Weights of a small GPT-style language model, trained from scratch on English Wikipedia.
Training: a variant of Muon for these matrices, 13233 steps.
Each number is 500 + 40 x the weight over its row's rms, rounded and kept within 0 to 999. Layers, rows and columns count from 0. Numbers have three digits each. The size before them is the row's rms in percent of the matrix's.

# layer 6 attention value, 320x160, rms 0.0582, rows 215-287, columns 120-159
114:500492571528447498502464434528548476475525529567582442521473522503520450457576496512499484478462525535529507481485493517
090:530465494457479493478405481515547516488502512380453549464482484455507473501475446620485430532439552456474538456469488532
080:491482521499485500537425582507460523496543486538415536503551498473561540457498502553465536456497542559473454471596504537
102:486524489463486442527483436490513493493476498480454464493531566482494457573451492522476568552522531446485498547589486516
108:505533563474519565551532489467449531554520572534472466537443495509503494493431442482537525502466514482534508426436439473
099:479475484491437530471504539540501483490469503521460583491553492548535534547427519539513531553533514498535485507487431466
112:488485521424520452550491503503487520519547525446519500501456532495509492438542469488462540528564567506469446573557434590
107:522540495444495469500568494429526504509438582566484481479507444485435513506485470503559496444491496536503510487507488514
099:465497482494459520543499477474417516517555526454440498479555511545526537529494480526482544524470451499477454533588519525
096:548506522455447429482445454510490488454569454449498444507491531489486501474472438440467494465504521508507449467416595573
104:478547484595476535487431500504451482472535480507522500511488562500462421476527497472434509528497540506511471577455557475
092:424519429524504503501520511554473434450476496449455488608524477515493473485524447465485467505518479476555529473440462565
100:545473510626476441498522553548501455490498468501499496412478427578464436526469545554525492549530481504490545574533515545
100:453501545488484515541507502487478447512437450479609454493492445499548540631531475482498531465481398535499443487408508533
132:464509486530562492449470530441485462612520543487501481490433440475496514475530497548513506571538483515502537461527509512
081:548518499507501472487511512566449467566497540541527528512553512438549472544586535506545533526551524537505507491481555520
106:499501513383473446495482579466457475523537535524531456419546443471555626482544477477499493480449464466535495556521454536
096:557491518440481478546450438528509558565499569536552496536435461556514481400479439517446515519523545569464489527529527516
088:464562453558497521508461421545446579432483532485535493564414483512520506469488518446504521497445472520511542526559509527
099:539562488566481467501527476441478474447492514488528515436453543535508409408468506442531476453551522502584528514490451553
095:532557511499505522533469480471517497493530472485485423591471503512519401505516411488417496523474500494484498506499449476
118:491512494551470555559480483498572444463488553492524559523503481509525480505528453516495536523534521513530518459500468591
109:485479532475489488488472450466541520512489576492526519507480458496500561512574552522563490498485446452511488580479475473
100:446507457603487460470461579443491548492489524510497461472417472566502552533454511520504443459482536597418473472485534494
109:555475463463520473477488527430515469545488491503547534474486491484507505583507554544456468482446486488521515470515452484
106:422492476481475525561546429578509467443460442410453515508466515455423518438499517440462524489523554547504463472491486544
101:525523484423462539458528457597496524470513453515514464491532484500513473484466397454541556491525504491519532482485571475
094:515492470463564503405513516486514515517453526581466559536509513560471514530548526525450570461486531487501513532523437435
109:544504557514556474501506475491509500545508519513458514529472445485533501439467528504491438494479544573506540463524470525
090:498525515481471501494502508466524524468559452489479501512503457524591515550397474538569556516489481485479500473493517478
093:523502488556586474485522482532521423524515451462471469447553499459451496531504538476587529538519519558449449493518472497
109:462464460562425469565542474498463519483510423446502490547504492536524507567529502506461474491523502532482499502510518536
102:530457491501470544513522485564465522484464495534496497482575492443499500474528468500489495574506512509443533499538502461
098:536504537489557564476516524539559519530501504482492486624521488501524499472494544525534491559476525487553526493524441470
086:531486489490575494521407519534462439599594460483538543573535521486521519545464513600501515526405495500527487467448497471
100:503460510389497422553484430477455451517495465503495460474525509511541584475517452538440495454578459476454516447447524558
112:531469450496540543425514438528582512432491427472536502541473540534547430510507487478505533547540529421524505526498560493
093:477518486578545592485504446584517525490488471465594427546414513497546465510444441471442542471463491495527477510540411446
104:491442564443544491441553542464535517461441455516506538521472428489542564503485491487503526431464568508479508516496481509
104:453526467447438502556449481520544560442497505526483452511528449511521532423510501518440496533510468504561427513495537497
112:466523533579522495471427503522462506498527540505492481554485472445531499463523449464529474586518520507473523476497514500
049:452531545421559543518447503510528476490497492485487489498508448500525480543475466526556522471416486542511503516478480564
053:513468517495450537437560483427542569541526486459500531536453418518481432536521452509475528472490483485506443508540548451
059:531444445526534505446484505514460489540484548504525542522559494530526520497502551500478459486489429521470424572418519535
072:441471454421534564536458461480540498512490471502514444478505511469480461485503486531579448464499581496486505431541487487
045:478506485464481474448598544514601527471524445493506477547518496474450490553510448528500575536468475445561558471545486447
042:464518554518521526571497489547424482539515511516502482508474518503539546510469458502535481466558524415493505516463577489
051:509437472464455528450536506439535514537452489496484520505522453537476503547517538530487480471414506615427503501473547471
045:383477473504500521495454487553430499499544464525521468469484471456498444481411524538483496495514548443557498472480523445
045:465537477548507476459506421495442522526457474544533497455491548572521500433496526462522394460501486441475503483487605547
059:453542597480495522457545470486518454430504460433512476529466547482527499523473490460509568514496508492535531474479494527
044:491556545445536486514473526530508460447513446473509515554440447529571523503400466497535498573547450451494440490411490538
053:529408435440470542542450447499445474521479574503468514456576515597548507441515512550540499528516557525441440521367516545
055:538416454431553552532475462452443514523498543577520553505484523536545494500540482472469458526497461549414554529470511540
048:518449464469476529552545475488520544568481433446460518447459448536492506507517427587522484465467563489469433448529610474
051:490468500482522468541498493462504455531575500457465481470420488456499499489511461548525489527460565510492511439578524520
048:588551529498537524514451503568532454540477470541495510514517535482435523467540460532526527435495514526480518545530523536
043:529495512498466545531479445461459468550514522440484480466473518487517471542523471504475490448491548448507428545437490531
057:546504535587438529493513495495505544500511538498486510447448517528484435504462486474416523494529469471521536565501491514
045:486481481496475477493476545511494527474459448520492539517519495528564549511460498471515514552529472491413453509543460514
051:506466482487526555482457525494435483506571572560479552531546523440511532482510530522485506531454490549488580531468535513
057:533519517458542485565501467508534491557572485512473489512464519545493487537505464506552443451465514506425480464561554491
058:556503474524522448465512508522492500511469478496499537527463482579456521447518442549469508484445504569533534499475567538
053:529521514470510458529507532508466459552543564520474521466461552511541532484481467539479559479520493457451487518539547545
049:453575561505484547580514488511458516513541445471476505501518454487477474557560486605479524456440530468515490475464543440
044:548418481518440496512528492499513515554470532464473465498452501569489495521503476539435427529508486497492550500490496515
061:474511513541418500564508476466544511498489474454440499498450495466472478594464449516484542488480512468535497493576464481
055:522470445482444508489453477511461539533460511473470522454469524539526462494464462472454533464556479483506400565430450582
058:532459498492529561581524506519451496503501530501464512492511432540525563496504468514467485546500464538465466543447536477
065:516550514556500510500573479501514512533525490517534486479431473455459493517475464505535457403502500400560479505559568504
062:473415464459535499529453481480526487562551519493496508508528486496524575507499475541594419537443510526440477444510555478
056:547433494488564566533514481486493465517588552528516442504493490437541482516528453549532478522493506482487495479445524469
053:503505573570483599465481508533499452542527495504508508527538459388454441532497555445504512467436465500541556516464537511
# layer 6 attention output (transposed), 320x160, rms 0.0647, rows 215-287, columns 120-159
114:526464564510526508477498446454468538444511493505522534495487514499561496539450531524544518492518418524553443533501524480
098:492537476531522499530477490554515533483482459446533537496556567527439402495495497461504506528488538500647513519463514482
085:479548503527530525510507505453453550567460527536455431489548471520456553514531530642486572555498504551494505527521517548
103:518499589565453432438472483413543466515481503427479489508560612592524459441544537490504579501514505527476492471479461570
111:513497454516552535535481532530497555481544447493561454495528472631519471493501497528441449531480527545514469578496457467
104:551523478577487488570466532393506517511522453523528486474505559543478496457503517525475498433488539508545578500555458495
115:506537544503503557485456532479410541483505455484441486488566471506431539534517492557501560460506521508384559463554450512
109:503478506516559588470424508473509540469499507492534444458564513488499472542471462491474514475518543569487523527525491525
108:532474523605491548435513522499462513526521570488474539490554449439447460466583501490475513496479500452510548501535540481
099:547503449476476452547513467492481488405419520501496427497556464515537516520504430478472545505497426451528555559444546519
113:549522519479464533446492448462529438479526458468524486484507543479595447514435532461454486520550461486504579558554531519
097:492513539543528526496419477507503583449501474485537583500427462508530502543489463560550529459444478506555494473491479470
101:508509541439504515476482527496398518540509444482432581482567466432454516485500510552515496495514468540437449537529468485
098:493546492481529491454408570578469514476515508453503490502575446550491514529569498486528469541512589465521499516492503520
125:540491515489490530454515621482519553519533497554493558504520474480508519472539474465527452501537490511450480457500564511
097:434526497463442480562537468450490446486465544500548567537502527502548575440481528484403508520533480412562458487509491482
115:521478528483449475510498454478484532600467538496492469528500491522519520471580440467497435489481472515525515397441513544
108:513514555521542501472517487485451469497476469554471449518553492463507522578523500488498485466502489534462566545524481497
098:539434522539521544490519502495477523446609469500489467482520487466498536470473486472493481426526449435513540608463497601
104:513507523481541531462533495531559488548571399424505471522495495458490449514490532504513489448491460436496517548567575474
102:482457494498515556483450523531544432466435457548476531522547526550499425516490587508514504563524530522521595554493529466
124:495454535513535508475517511464469524553598512488535491586495419506491491443593511560502507490485467508545492549544486482
113:522520509466435492501497487564493488377530504495512490535506519502525435559491479505493480534542498523530543486517488528
107:503550419508573511454416546522459486515483506514477470446477510476485539490511439511524490505570495437493571484518492525
114:438464501565487466487483506527578514501456501532481516532582539457556463517481512476543527548503443489503534467421498537
112:551472529521572550537489538476509535493499491497488465518482496487456486425505466473453495497467422463503505537546528459
106:502552514528549427523546513478555561556517484427458464542515471484492553467475543548488490503403510502480465469506529556
099:506518524431482501434522484531560527659533476437514474551494515545500456518545510463496463509566435560519474440509492521
107:502468503478504503571509479496522564544542502537517486500532496437436534521476529465507503461481450523371504449503494447
096:449511484561535565584503531517497407455425517523470436496504493477496504489488553485497420533549574442509539536500446500
098:446546476433477535531404500488547500467522530447506488457533549490498507554421518437454559506469444488541502431450526465
109:553551576496603504474463481511538458476524453600485443440490512475486516491594547565522536452556545455489496561491504480
106:515537492476494528532498486448516573527532445541488570475487495455472558418493494537544478482454564520473450411477543469
096:423445507565474539520500535523529521541474550504464538497523489490439428458492488513495538483470570570481477497488500545
095:433483512480430500569491514550503478519447472525490534513474562479436445516519472443448453535492565526537504465459502526
102:473531476502564514452490519489497489433468530555503402513491521481511540520550447513531537446466573524518456498460514456
105:518547551505512518507551594464454522575501535488522545487551488574530519477532509516393530538548523444509477567514520542
102:513522487507452510486475449467521561497578470519474566501572521514534508480526523456463481490524482497484535571482457515
115:538482502540487538567531495537401553569518509510505475518481420496508496499540457501514493466515514517417555492493541527
116:540482531500555482513530516509474513518492478534478507466535434486465515461498549492541496534479564479392481419542425476
120:526533428513453513585442527445559502544526515492519489525557507494484467482502499560436556517468460505482528459534538529
060:565468508514500476504548472452520522548565526481562520524492494552484470449530473501524502543598470503493476474570533491
063:458511496549571487546451479529557456438468519601468406472496482465480566551480536498497532513524525514521531480495461532
075:465525513562523423521492474518510497403509454493463493541453454453483551459516523537529459475489533502482513445514518451
093:562518531498440486485572527454503527552539458479574546520521513548514507446466498495486523522477512505539510528518473501
057:491514493484529544450442533515481403463434564477558500495432522502520555412483484492529458478481496477463482543462461503
049:558572497428469483467499474474480523453540510471538486534536539463488479486525529578455480468497472606467507527486463506
060:555542489535460479456426448459502509465530482540559531514486479475535485374451522506520499460543580494582530496530521509
056:577535504469415485516495439484554517567474487442476517506550520518441504515544493461535540500523468460458486499479487562
051:527550539497465523493493483500519488503546537512481465511502487490501502509500499555439530405543556508574525530475483447
067:520480483485509562497499466520520530573551543468511554440492514599509429463519453498549479540540494531455476547494518504
053:521509554486555497492540461475516511517542502429477508445465486482506488571530548503480528466498485563452479478560497490
062:525525546533472462514455501448513517451538379524499521590454517462485525476447499551521461439489447483491477435574478508
067:492533572540452462508502462490534555504507423538482503545575492499438495525507529543462573469527537485536481505527509417
059:551522499465496478503424471486605492483486497510530458576486543481461489535482529498433512558541465504542513545486424536
060:493472459489485518531506522572514499512453511479535519504497532517496466550513431438527503555509488463540544567481452540
058:455470459528502507491494549438471530454498496492510469525537479489513480465432533580502432508477464492444495486471518482
050:464466516539500494589460485558524490456482453525465508533566529554433534494492509537522462593490507501494571496509505563
067:472506480476563528448440497493472562474498505598361501481530500483464534580463552517500462498454511522525459459474508483
051:477508499488539454489554460546511449450527486430452510520464463469508475518508515522511456390502493523466504484446489497
059:550462533557471462464525518521437492592475455532581512494475502493433430494510451478580491520509528492442492545555494475
065:456498535526496526509428491467555517471455490508513488546523454526474578488511514484407532494554483501559531495459462538
067:515498518487440518508350484492545489489430530566476440477496508423502497539489527465456509520567522478554477470488477508
065:452490453544495457527436510543481506443442473532531495545489514466432513544511483522543451527443501506501578544472491487
056:545445456473443503509448499542591420537461601496490443531485550505469470496509478448502541578588398517512490487486465603
055:467521430516543537504459506496500534394504457485498489512490507469467537517424510487470504435511496454537487508492476504
073:540472474455551560462466547575528462504493523486486478498462477533448498545513487457535532559496530484499526466442476535
069:509493520534528470546484477498541492422482445536447456528479442484469527574468501573560511502510501516456543439542538459
069:506511536500503469475470509450548494442532462566476473546516553457512476527495540549464529453568472532479473486535513526
074:510530477485554526525439519533502467462467603545478437461498508483482564547551521489385501569492511499483578527445455494
068:524516548555470458480493482516535463501507459440617520562478458465518461466516524427487512459536528496546505549512441548
070:462515511519498475512524573479480499461489436543516520553486543472470568449530515485436477488402477467534524556564466506
064:528504406580538505491517524484418531489488581524516499419481463541458517455480453512524430571457514477467488514496521467
# layer 6 attention query, 320x160, rms 0.0486, rows 224-317, columns 120-159
071:485517554503476497466485476497515421500483499436492494425481497520453515537492539544534534545461424528507435588466585546
067:466510497514531475515508484524508507540516508401522508505500525514531411536468466502502514501507507475525475507480545496
072:448475477485565489463480525479514491503526520474530523487502527520537465510474554500484498468485450486573467564488555508
083:490505511485541487493505509537453496468440532494513625506499501473522505486452489432540452585568553554415421399453437484
084:476456483406506433412505495448480468523568532471537472496476545524510506515514541522440460455483502489510435507480514395
096:490498523552572488528504447466445546442490542495512569456583391455514497498528566447549489569548458577469441409416422492
124:487519526460499503499503444497482445463513482514537556526577466519535577484530509485516454501543497513513503506443432488
104:513532531449528476489493489502495523576489500480530444535471537559468547494541538507466492467448531563560453530398516466
087:452536504502534473506514463516501478559486516488544505498491485523515536531440551430440443447441589442496460556503467527
076:435478478500536490442549485460566548478511532539481453505538506531536501507481562547526531428467519534451475491531539394
084:515531540488513492486511443476430448524482558525573510484513451470478553513470506495459487423568485464543460479546499539
082:422490475485450495452448455554519472443436573509533488455490527453552538537497458499477426522546440514457443464479426542
061:510506514498451551489467545528486519550492500503528503533512520485554466452452495531455511444485533435516511540523550568
091:464466472482492462525487529524501517521480588507503467457459554551544543468474507566425500504481550464533501477512546471
091:453450498454515501423479496558463455435528521567520485553526521559576503559453550562497529509522461470529533483523519533
083:514490488440504499517507470575555500582500484531553505455500362560509515501497514493401444421441503467473528505625484572
065:558504490529484504524519448432543522464519500488547498524517489540524469523555499519530538499506514486470590554435471592
080:487502469488581403526501470507479535509541497480529558510514542486529493505448513487515465559562546508500460542498518463
093:585492418512480509542460491507510508452485473578499536451525441489520517479478494440515522526502479440458573413558450479
099:464530486505499501454550548541507446513477522507443505487463427527524588471553475542475443509499445530492519518471426551
090:502517480529524534501494522550447460419474566489499555481553470466524492500545509467515450598514479511440528438496462514
092:463538476506587499502507567542506508478483503504452514452471481580505545447506496500491480518507472536473534430579433556
096:519473525520500605512474537562484436453428548559481548460557464434487429462555506442563491573432488542450540443502474571
087:526545471421417529488497491450469456473585503559550476491533523505515473518469464497535471491477456501487483529479430520
093:500438540572525505522521569423452478471514442531489501509553459508473496488563499502545471477475454516482516536471490483
082:440557475499502560508515514487570518495470468441505558523464466442559426469489500480513429494509425441533568519506452469
083:504436526543544436532521542488449523492517494447493470543436570463441441488447482483537511598487589459414541497478579468
091:469490512507465505518469485509560451559525489470462473441487452477411493485471476478531518506556484491409504459557407530
094:459513472595476523470476530539561505475465473415485466480472509530428470487476498414451429519491445457516536532524541493
110:521488529501514505527497436555592517546435455476467505470451517562449457478480460467504529491452451461557460453519507555
099:558520469572534545464498580484449483492488472417501453504489451437470526492588521513470493447524554476520566552506530443
090:461491578480479520466525530535531472480478497417530449466470510542478526418466502554425507518526536444491538554490445473
016:521484432484469484549504527446540499574507455474472436466448534517430432468521555497488494460450480404435535512495501525
015:450571497539483557512434490446501530485467526472451500490526411523542454493502486532573515560506514438410493460484443517
013:452495516481529517477539486499485449489613513598574527480426431495529464491572478464503465572531573530508520496478519548
028:530490538483474493474540496467493422578568499541543518543471623483530488510494458463467504473459473528525448509478565562
047:490488495543467545455487425490485567502520489503541541426544528502539545479431483491522493525542544465447397510439464472
041:497524537463506466481541506409476503541551476548538506562498588501569519520524491451508547500464428522513421575489463523
059:464495458521533492513440533537522469424402511538480479425496445469455478460508546588457441479527512512421581448491428452
070:489478468505556524508418565488561497524478519531418443449467479468437507495464518513446486518470503524461640488463541491
048:475486493460530421465452537489541487518464517485499464441466473473485523525523529531492426552496440475460588512443498484
048:444536487457528362491520462453505465519459472497528559540521521438569478532591541540514507518504438493465471492522469497
045:498496464476491514529530459488469513441464511504500515521545506536553483497458446501520546454486511465534398485533423492
067:463552467539497500548519487512440488453470479531524547515552467518506470513570506554470536426494501508457461436528397477
058:522485510492515535496446577501539512536510540494463437416428483502435525530463503498514457553482493483452616494436576479
052:486483481556477582570458520564449505492489542525522488470498450555416467504536496542486516446481533538417508433509483497
037:501501507497452467479549446470481518492517482472549533544580540512562491452501490462533538506509494462602414572569484488
094:508511514430562390456556442435532480513495435490480521563509572463567549514457490454497511538546464465546482544493490518
015:515451569581472540447418526582545466530475509530505495474520570482501518523520521505461494543524575546507535530533515469
014:515512435550491490536483511533541497523451536443553493495500535507554540467534571505478482428519501511457447503430470479
014:537546486432511493550504466570518555404470559528451471472518510463542513540521497453512458520517456486509534458537452504
030:480475517476423508463511459518531511507502510548449496556515529512486464530500532394538462530481477437480477514468486553
062:568485488491478492506431544567532512443447522535457538502490503472478541462447469549469466552559600474454510491579561476
042:492517506533434543540488484575507562422464499522508504414530500547471490458422477461490448510566525495442448484481479476
056:489490495468542501492524538461510463558536486458471456510462474488495482544520516496508521469426461494557583542491482514
057:536475513509502579530521565528503510548567526504495467498468482550466461559459469481544551504374488481509525509496564524
041:518462519469492521445523510466560506592576504462506480497457535483524524524486479450519493518462461494538560549500622541
041:528462513552454596519524481507461552449529517440528531462491493527518462530513448484521532497498505503587456516522508545
058:490537503457532382467535428443522476499485441493520543593559560451568546475518492468494514496577464482519421546528456538
057:505499466432574400455504512445520458554499436508427508528498515429533551510453467473486515572514469473521539514467546505
035:487562510491550396433575475436494479533537414470526526609527536480550546437495523449496512493573502486564473528541461515
064:457557525528493484497537470528461495450469480523549541523508475523503471468574534537489513437516518513445427479503391472
034:513503495556478592528519510527426519426495516508534533481494463543508453534559502527488500483424486494501498450523453472
053:488507529547424568517498478519456529455491541472555526477538461537508488485523497487501527448491543505515381492551464486
092:499569412464456517486528485497539523536519521461503551424467444472567526524487483525491413555545465438509533434458393476
104:524494477495511550522478541561437509533508465504527472488504510489475484500514516509524520446503525508505494513528549440
097:484486532538539545512490494453476476493476569486574515502555505525506525503517469470465467537470495503386517510432516514
090:359447520489479555478535442529448427447455580572539499551573459450501533484560529486539522540486522478508464467477481464
100:390536597466487464462476480496385537563498481513530434490538503520539542498517513490537541488478530513468497525552534456
108:527551575508501447491488531505495537544515512477511521516525474505560475445465454473506542576525457484534531440511459486
095:497456448515510453559552508530475545511471495489508422504448537499507423518508498544472497460526426457396567528577615513
113:457530579480506506562517511524519534542566500519546516497588554444523427492543471498523480521481481439505523499490460479
105:418479492538566482540569445584466452522504487490478507489464512504469508532526486498522476440415580574448496519527458509
101:480499480479498462537556562488543520520508488534571443418440510596544445435544519520434529479431460393493481503486494445
116:484508429425532501563463510562519488461461447549508434477494530509538477452432399520527547513527465442508523481487520499
107:449562511505511552508555515447519525476501539430433495452447503490472516502530514523537502498566598534402443455508465500
108:463484474454478485509482487494514454447517528577565491483526496459495486493545526534527559452458480434516453531523509471
102:452495554469517514466490458526525490483467520485430480501439543563462498456485493464452506448483406426436565426509445537
121:482423532432498540500476453452487526477462497423507438521524455510516461476427503503493518453539405479477530544432498521
136:537461550563479462557560470527504582540447521515459448432508467548416472496455485505532517511553513458544503542504457500
109:484501538539511480466556501427550544457488500478483502486477435457483489525517472487469437477527495479439501536449474490
089:485470474526475540507479388556479490416491545557535484443566460467514528523580490530531509550537468444471595482495526457
084:468497578538505488434547559457574524541495496472496556545446546542460470504453465456421492511464475492493526452485484520
101:514518568501503493490496456491491519490447508487523531450514487464469467507468431415516485563577461484527505448509411508
111:537540443498492517490511533588508463528532528500509590480537510561524493475481544468444473487517498534558535466425500551
113:508528404521536504498474566495545604582536502454494465516396523533509518458457490559463530456482538488367507514547519523
109:491449473479527496460530461522470490499537547539499509565517527523522474463481522505552579450462541501438549486562566472
099:470530537458502486541480448475498537523556541566535498451562411510479567418406498534515469453539528540509442468502519550
097:513483551461453503463476492479448541500473525511400583534484501632488475483504534480492507484509516466586466548544543549
091:397525456509534458438429499532464530505508521528528494488521470473535568536477425615492491462505475462544510487498451527
117:546539432497516481524490500571531518512459448465487462502456554552445549550429508509463528490595522506546490548507440517
106:379544493444523552516547501556468505549556464529524490548486451450539490546518480487483575552496436506604446451580482466
094:389542461538514528440443456555448511461523541512506501485576546491454456518506509514505446498511563511475485456492493525
100:480483476514467453440522519537422528524473443516504496457546512467501457487525526509513487541468504367549546520440549515
# layer 6 attention key, 320x160, rms 0.0493, rows 224-317, columns 120-159
056:528448457494591529486529475522487468548540534503477508464586582412524430558467500486490551544514454498488451475548475517
059:484468544445488477517465493535499493480531586511491537437553570536483540479525440509452519506541508453536520469530484522
077:507582496502548491527522552474462548525507509497487432513469494504414447518575524505550475443503453542430529517488497479
080:461500471474460570524537440518489540537497408591437466457498466438480422485469527461496521497531482527532388445476547539
076:471427523447508503461499547493451471506498433540477445505422507436510476464483525526488491473489415545502412550496540454
106:451564406551508489524463543475541537480522502469455488539543495452510497458490463452534523539434522523407405400499489538
128:504506471500548489462532524520521498498548567487503534466513482529518482494454435479569469552445504498407534374519513469
102:509455545526450433559482510514538429496446485498510439441530522552456497500439520510530469494577454507535538515527454554
099:483557434493617503444509550436516513509541501438487540482511458542550451541582510477532521549502471515505552431519463465
077:509494470448463479442487513439581497513480509386498487480471489532509493563532515525538493460475500469514489469474551621
082:502507500586558544462516444524528508508492532508536496518507516507509428505592524502567561485503504435516544399562551511
079:457495497555499558500482505546445537465463484472471530503481507453487533491496504483538506545466531435476570489546521476
058:559486478486639502515494499482501523482561481488490524519481460524504536574453529536482527503512446530496462447512518412
100:470446508478455497505555438449474466492474464534569456501465498545557492499504464534454447507524513448578525576468475515
098:430482443448528479455528480463447533470516512485509514523440514496525501556528494478519534514411531424440515429477560463
086:527434504499501486447538561472512438472559465524529476449512468453584557548524526507426422572466448489523503520487507523
057:489552521536542509550446523555472508499492451479507483505521537548461457491559488551559511499492494488490508512456523515
070:520537516522578488463498449436517522495539470491471462474434559483477468542511506472486547456500455494436479515484501466
088:495457475490437583463529528479504470502557461478491553504454433491583567491438488553477458432458516499523453504485500439
094:452530452517473467542440475473570488496465525488489558486519482517429461509553429475468503531532517521474528424471454545
115:503478458488438499554487523480451511462533451540484548497462466475535515468410441457489431497434520526453444447492485486
080:491422487519486547527489482543535465427501554524471526506471491498577515520520465448529513545516570431455551487482520507
113:519573447506524528480480512526502568430587492478390534497523485498526505538499495431598583526434519553474500413529499481
083:506516454509494555513466577579399555499558426495473515501476514502467494466481431540527497537423492506423462511559578424
091:486402517511474475482435511498530502470440496507533423494493527462524533524499536489502507471462481460524487505447470483
081:451522533530558505517458525500514551538535490552482566581503456503507549476496397562525529481535522460501461506491480539
082:511474534449440463540467462490468508539494521495565450550491433538493501487516522450449515494533528584575491567457574496
089:519496577495404498510491535520551441526520526534521511471483477509538534528560535521461462482490533510484561533469501547
086:418463556514515521502430522516463485558509534505525545533548448558460490539573513509507432537551496496579583570494498506
117:467438543472445527453479503484486420509529549567518460542607553566531462547537476469467532543542462437606555571499460461
097:559497528495571491548495485475500568564486573507503529504494424536487535439545561506525500465549537509502508429518458499
096:491421518502482528512497398495540491470495514536530494454472486552481495644503505541507456490520486470529574494397493506
018:424431449485527470517458512493486485487510547536540477538507541439475490481531508522521467524499549561468470522491529479
014:455489435483486497488552539534434519502538516560494483474486495496518435540559490512500512509474516526489472463553527514
011:516486504574607477501560510453467547553473511533511484442525567585510516396482507454525508505454422611535478537502572466
021:544527458495500513485465518445521561498469472501486466552487577426551506443490471527469479488545460538576505490474509488
028:532535534449469493441493556506489494470494563474529519469470520460449518586488493473522552540493550456531550525538606450
048:503496456437519450508470487448469525490462511589508536503525527484528524449490466517475486577519514544479503549478487513
042:429462546546548467436512521518491476479534524453471487519481442475533530544527547551534488446569566501563509412545479414
062:474473470471575461476483498477438410474510535543531493552547539409513550460511508518514469461517586571452506476524542461
045:490499464399538485489498521445514493510482535526553506493509506417458597455477488503502478490492581597506516510540534460
041:499575477461540487539564549427553575564422523504439519483488464489521553551465511496486503468551483565627513497526397466
042:510510508552412483505476486544563556505490455452486462491426516526518409562526488518481506547546416431551470486494452519
065:483522555573495529456564532554507537491514499422446469488445497557543487586520500508491541472543489434606537471507454470
058:487469471405514543492471482480502441492501527521549529479563524436450547436500466513520485486439565563403498510532596514
045:482409517511527539440528458589546461510535487447486450487503537465505499503496457539543531410509503449512496473520538517
041:546537523607491431565540519522498559514463461490479482509488455578535468548476543478478464535541426461557491502448413483
089:541563493475448449519466503444511531468485506572494561559475490477508487486494513491446489615516463537491481546449452525
013:501528511476499498526538504507571493498418481425536496506519478480503461508439507433489443527513505533382540466472460469
014:552491520539454570547537569473487469523466476464468546528483518536512488440495559531479538415464422531482380530499493521
014:423537534490492525527530455421443474488472516534535552561468442562463507493511502483478438511504494531434532495506552536
031:512467455451483521541487514422448484512554480562507483522569567463521458478533449493534519505452496474419502594508590567
065:495518530555491545516532552495520522567500496461515497483499452562482505492490493458514512495459405458467465506460476514
034:469502540571458499468497541496568492537472542449494548562447444531465511499506539429478508533512413530444460507459478480
057:479487447427526464500496492485462479465511508574531459483523553430504532469505476532474492468532611546491548493541546453
059:507447465452485523536482500550543446473525482486534455448512558489457481469542460517516513476456545510403502486525577568
042:479488450408511542560475489429501480524472532549550520476564487463446533404491457506491487503443526581434488507499550542
029:466429534551480542517458486522519517521455473471468527502415447566492465466480522528518556546497463502474467509441497499
058:521547503543481430510498515463517572505468483542474528549492475507527478516447518473458508561570416494549483519440398490
050:539520475425473448545447461439532488485469527581507527534506514474498478471501490481454449583529511555453470538492464533
033:545574536544491427507484523445460551491492546560480545552492498489532542510482513467456453546510474508520516528427431452
061:483548543526514527430558523521464538490525522463455501495463495502499547562518527487511546481530496452578520490521489451
032:453441537541517575492445505516519503496520492443477488462481475542518470538521492548522538499503549455530532486486494471
045:489474559578488539482525515547503519507513491415479463472440467542516514566497524472495542482500448392555491472519489447
106:506491526485562456469530581470467495519494488549494458537522552570555461542541464482474526494492500478503476497484552556
102:482527543520493561493493528453465425464491542467460474455554505497527485491610492477525581462509486454495501528491497555
098:551493535466467469547504403525500539515489442518557450485461525467443512435498532537475399515498581513474537535519477473
081:492454507496499471466516403484539537558551450501526486502455547524492473539514578575498503513510479479491472511513514488
111:523493503540494420556598458483512557508562433562533546479558436475555491481472548543449523473493485507475454509535510518
114:437576498547537507506502510495497499479503479533537462481502587507508479550524490506448502463432482530474458531486498542
136:500469452458516522474517498475395477538564450532520469591502465502511503456530489498459541399553450475514518592504518481
115:519506543459503450474510494534478477549494582520497450418506525515471561553443421552427500470551564571511459507403425555
112:437482505478487497503476487449500461595513434423467506503534500566454436514499597552482553530517514489512501486583497425
102:511509573538466602533474508567484509521505490554441533508535522530474443501510472447475536458514433517548552498479480463
124:557571535504496501475508483522462504449496500578564404530478468495474492480492509479556513440475468499485496551565491526
096:466453508520548460521530510488537559508494445504501516436480539464482494451569492492460442474503570444530482472401484538
106:556543488501501530477549427565510451451456515474487481458468528511539435524566476490397469522454523468530420532528524533
108:488494413476470477462475528452432461548426564516489562499463496544544546464529490506567564488436508510493512455511484472
144:546437470436490523409452547526461488489495482522505397460498444490436580418512518522513613493512493492554494542492479521
140:517476492504447526479438496525510524530533460543534448559487502553501430512544556431477542434567526529579499581584511417
085:477538488497541484503484426559494466493524522446485520477468501538546457424451541466461514488488546516477515475454498463
091:441527559420527455502562528470460465484579471466482458507513591452505459495522537520455423496505436433514470566478443490
088:611520499597454599569445453549460528477412547529550514489508381545416513467471455508497529566533550579507510461483533473
108:487517457531510474529498452514488563506502514520552523481500471570533525527418523487446487552425554583469469452536487469
102:541490566590535506492428499584521488455460493475450537436518468479525540465504500447549488512501519536379453441454468530
115:510443509458521493485457517413474441577457478513479487480473500483469460500598475503595539413512462439542523552537465522
097:522482537569504422499457462468506517551418485513535481467447471551490486535525536483497492469482507491474459517481474535
122:480485526508517539489474482449447520433484572441530468474568525506530519493500498504525477569464529520500368475472512509
102:508513504505447529510483554539487474484495423461479595532563580489450519541520496439512457524525479546533522447472554491
101:522454439540466518522509487512558503466489551477559455513568432469566523409533460491503533465510515490453440513496564507
120:530460433461458544478513497511535460450540506480512535577562428536535538445478485535529547554510489454504574482524494447
115:550469513557529505519534364530430498498494428512507531465537457519551482518534579513436485484437459507463465529516515537
105:522530455529493524487525471530486584457433400483506484517524476497519502499561523428501439512460586517457537526480539536
105:581579511528487504455543549528498519586486517536435480485463483478445493534508545407576544553487521442480430516522484442